python train.py --n_layer=16 --d_model=128 --n_head=4 --n_kv_head=4 --head_dim=32 --d_mlp=512 --vocab_size=1263 --activation="swiglu" --norm="rmsnorm" --norm_place="pre" --norm_eps=1e-05 --positions="rope" --rope_base=1020.0 --rope_fraction=0.5 --qk_norm=true --attn_scale=0.209 --bias="none" --tie_embeddings=false --parallel_block=false --extras=["some layers without attention", "local attention windows", "gated attention", "exclusive self-attention", "capped logits"] --init="normal" --init_std_qkv=0.0442 --init_std_o=0.00783 --init_std_up=0.0442 --init_std_down=0.00783 --optimizer="adamw" --lr=0.00274 --beta1=0.9 --beta2=0.99 --weight_decay=0.19 --lr_head=0.00696 --warmup_steps=452 --schedule="wsd" --decay_fraction=0.533 --decay_shape="linear" --final_lr_fraction=0.1 --batch_tokens=[16384, 32768, 49152] --seq_len=1024 --doc_mask=true --train_tokens=208500000 --steps=6669 --dataset="wikipedia_en"
Each number is 128 + 24 x the weight over its row's rms, rounded and kept within 0 to 255. Layers, rows and columns count from 0. Numbers have three digits each. The size before them is the row's rms in percent of the matrix's.

# layer 9 MLP gate, 512x128, rms 0.0925, rows 463-470, columns 0-127
091:158172121159139122157170173118133137122117138157074113074119058155128135120118114132111102144193147117127130119171108151122109111134102093130128147117122105084139081109168136114116142119136170158098131108108144138189116115110141105099102121101122106136132096126092133126109136139160172112102155169128132109127161129091118109136102119129127086134126110132159141115138104130101135124091
099:130171126126098111129157167142158107165124115091147128132102115148166109156144111153079126124177162137109112090138119139150109143115155147071119167130136090158112139142095078136140150145118104126174127106146126157143141110127163150080127132122152158148130119150125110112119137144127108096099124162123122116124149155127183138139146076114093161187155113110120108098101120150120135112165
096:172134120129165148126154121121097102122134120131090115143172127162137121150148136097109123180150126114112127123115116202115113133122173109137119090063138149162116127144125144172133140136182122108099147122155116077132144100141160163153132115115127133109110178141100168154125123138127106081131109125143146134135156125173152180115117097126167106086114161147109125136132096132135119125129
098:125120134123122097129130137103143133128099175139111144140149130080126107115102123153136093105137131155106080122118124109144098125153108164159136143148138143157154111116155156100138170191123086119131174098121132139125071121162119106123161147074135129133159154097161133105134125111123139095146104159134133086158099122127104155115117117146133175155137160117180157140136118137092149067131
101:135125151106116140116127102105103126123127138141132143111137202111103153096149135148101136135124142132132077114094114143085118152154098110112119146142153131083111118117114096107120083172152106154146122104161158091130132136086096093150116164128155097108132079098149102115101134121094113141161155099079125132164130164108118128110114167106149136150176142104111168130137128131133171098138
106:120120136143142114125134156122088146137142124118145113142155130074126099152092124112116066143184165141125142091140114117131130130091112116125127141113104129164141159110097160107053120134106136116078142114130138147143155132151130098089124142099121115111084108133129118106148154122153144154092134138147087163132137144153136119137109161144116139119119123140169156182123059126108069116112
108:127115162161159134139128149125105151113125140099121129134088127159089122111167115149119145124128122146149134121096122094134086091114136125122133123135135109097080111175136141091078122162168103146137158122145165141149094158124104164161095112152099144112109120147078155115090136112083143108129145102159104132150130170113165191095143116118159157114152096158130120122119133152169099137124
097:102143113115133165125124149127070110106119161130120102129143140138142108077098155157128183130145150087151102114123126086151097114113110121124129097157112116136117142131108101154134123153151098166144092103145116116131087132104159164157112140141111114154132094147159119132113110152134123154154142164161133113085145143158095140161116153122110129212143098114138088101119080139127145163136
# layer 9 MLP up, 512x128, rms 0.08, rows 463-469, columns 0-127
096:125138148095119136117151141125123112107082113192143137129104150134117099077149124183098132112106177074112147083099140108113100094097200171134179093125116124107131145135141124126108120106147129095135129142067096127093123127146111127162099126132125097109143134125144136115104127177168124125132158138125130139145126146100133154134113140121128150132132179117136109121094132100112125140090
091:079150106127158108150125132166161156115178065125138147176122139112108096148140118132136135081102091140094121106139139162124108157144131137111169097163093123130104146150170148137124137132065139090101127128141131168116144136143142124126117130142184132135120143143105109139071162111118136118149159116128162106117130137089156163108153127116105117138138100127149138119146084162155092121118
100:152104138166125126122156128118136122122138161121120127134130102136176110109100152098181121123128176106122153098130133187091137158176129151138156117132129119144151131116127085143133124159123132171149133129095103128128111084165163161093120139147124159171113108135140120135109171132110102158173105125100129147123140104190144176121146081135111090108122127138165105138103144121127105098083
101:126128126099129128108141137148146140112125124092099082090072111147123094114134127115113171158142171135123148173130136105127150108103120143184085124101146126188140119137104154089181161119147120152146110114168105152100128127118119137112131130160116120140122129181116089135110118144090155122121119147121152124160123117142155122136115108144154093130161154165089139171118143079124175102147
098:148106142182161103145172122144154116149108108142167147102118121161110136126153122132138072128128133159132104146164120152148127166121093119134116150127132130129137156160140128136132117137111163110092129121144140121106101165139088122158114153097148127168102126069153146078099094156124128190091159129097139114094125093119133173106090110123132151144116090115149162111113138103133138092098
104:121104114120166119145150134130170139109102151124120048149137114153103106148124127162140121147130122081101137162149130105132146156155134105131149161112173112181121112164144110122121122107120136151130168135148105119135123127081163106144132076175141084160131077143155110109111126134129131142085130093155127155160119154173148108124167127139132129128125102126057164145130128134133129135113
101:154154100155105102110146128149166136140158141133094146070149159091107104103127126109150145143135180093163114118164170093138101067099138100089151119127127119128132108145111126114127101079152123119089125124138156126134126134102121101149125124117080150123146136111146125130114189100126130161113084133095127113115152076175138128134129105186128122167141139133136158127106122141115157117123
# layer 9 MLP down (transposed), 512x128, rms 0.0799, rows 463-469, columns 0-127
098:111130144136107117155119133124107109116122114134168142132125111171100113147114124108103126138162116139154171113146147134171120133125129100142110164118084143135103133104173120125071112129108147124102161121130074148098105096128186085134097086116143143115145130123124121118076160148149104139112099179105085144167093095139091141095139124106099135166122103152144142097129115129068141143124
092:127153104154186131134119128135150138124082143119139133120143097144116113118127121166128124141128120104150125117116125132120114094125081128173158158101126184127153197095113158138137134113159109126100141136076117132126157115152147153122128157135178089088131126094126109147144167127129093177109143147121153124133103133086102080147104109128166121108087130097127072158128128136165108130110
098:137158071167115109120144104111154161141117119123097127119132145118126105124116106120128135115126121145115099079155158098093115119135169114124147107165125107131104165126126124091108132069087136134146092175149153117130103211157118118121133104102155115127077143109124080154155128135147163149102111169142153143138102137136142137088129135138139138153138084123131148114143130076128084145127
101:136104116126150127121145117092150139195155160150111131167119111114119117113107099137134156145114135156111098129149141152104114162110155156149130093139156162112156097097115113115152152123118144152147180121092131108130121122161124130115120165099096124111113121098146156078134147136090083130125140167194119119154125149110133128119122181099122104110121160144187113123145116178119135102168
098:124087117134127090119120142099123156128177132105119121132090125103154152112096144126161160141103144153153125154131157120108169109109117100096141114092135101128116094107117156143154118132158184133084144094144164168100097129122160119140130142127129149144107142110151131079138082121134151106125120149090117149130203130102136140164120107170132104094114112134160136142084160114134094123090
102:154089123137130089092132144131149103135174103124107114123115132119131145123113122131203101143115141095122125093135160164118063132137124141125184108093100126158124121160102152100096128139103111155146140113089120112116120150121086144121118100138139146151164116119080091084113144158141085133149124124098101151080122150123111168088118123126134121137072153140139115119100148127107129091112
100:134146127126150143083105117140096103122124119158147104140134158091104172158116152106117101185113133092116103171108125154107120143129133108141138151116154128139124135121095105129075131118131153108135099140099085146118111150114148101152127068137157111122070133094130107117112156154138158161166114095091098160093148118151127129105116109156127125076099085106102146162088130132143156138130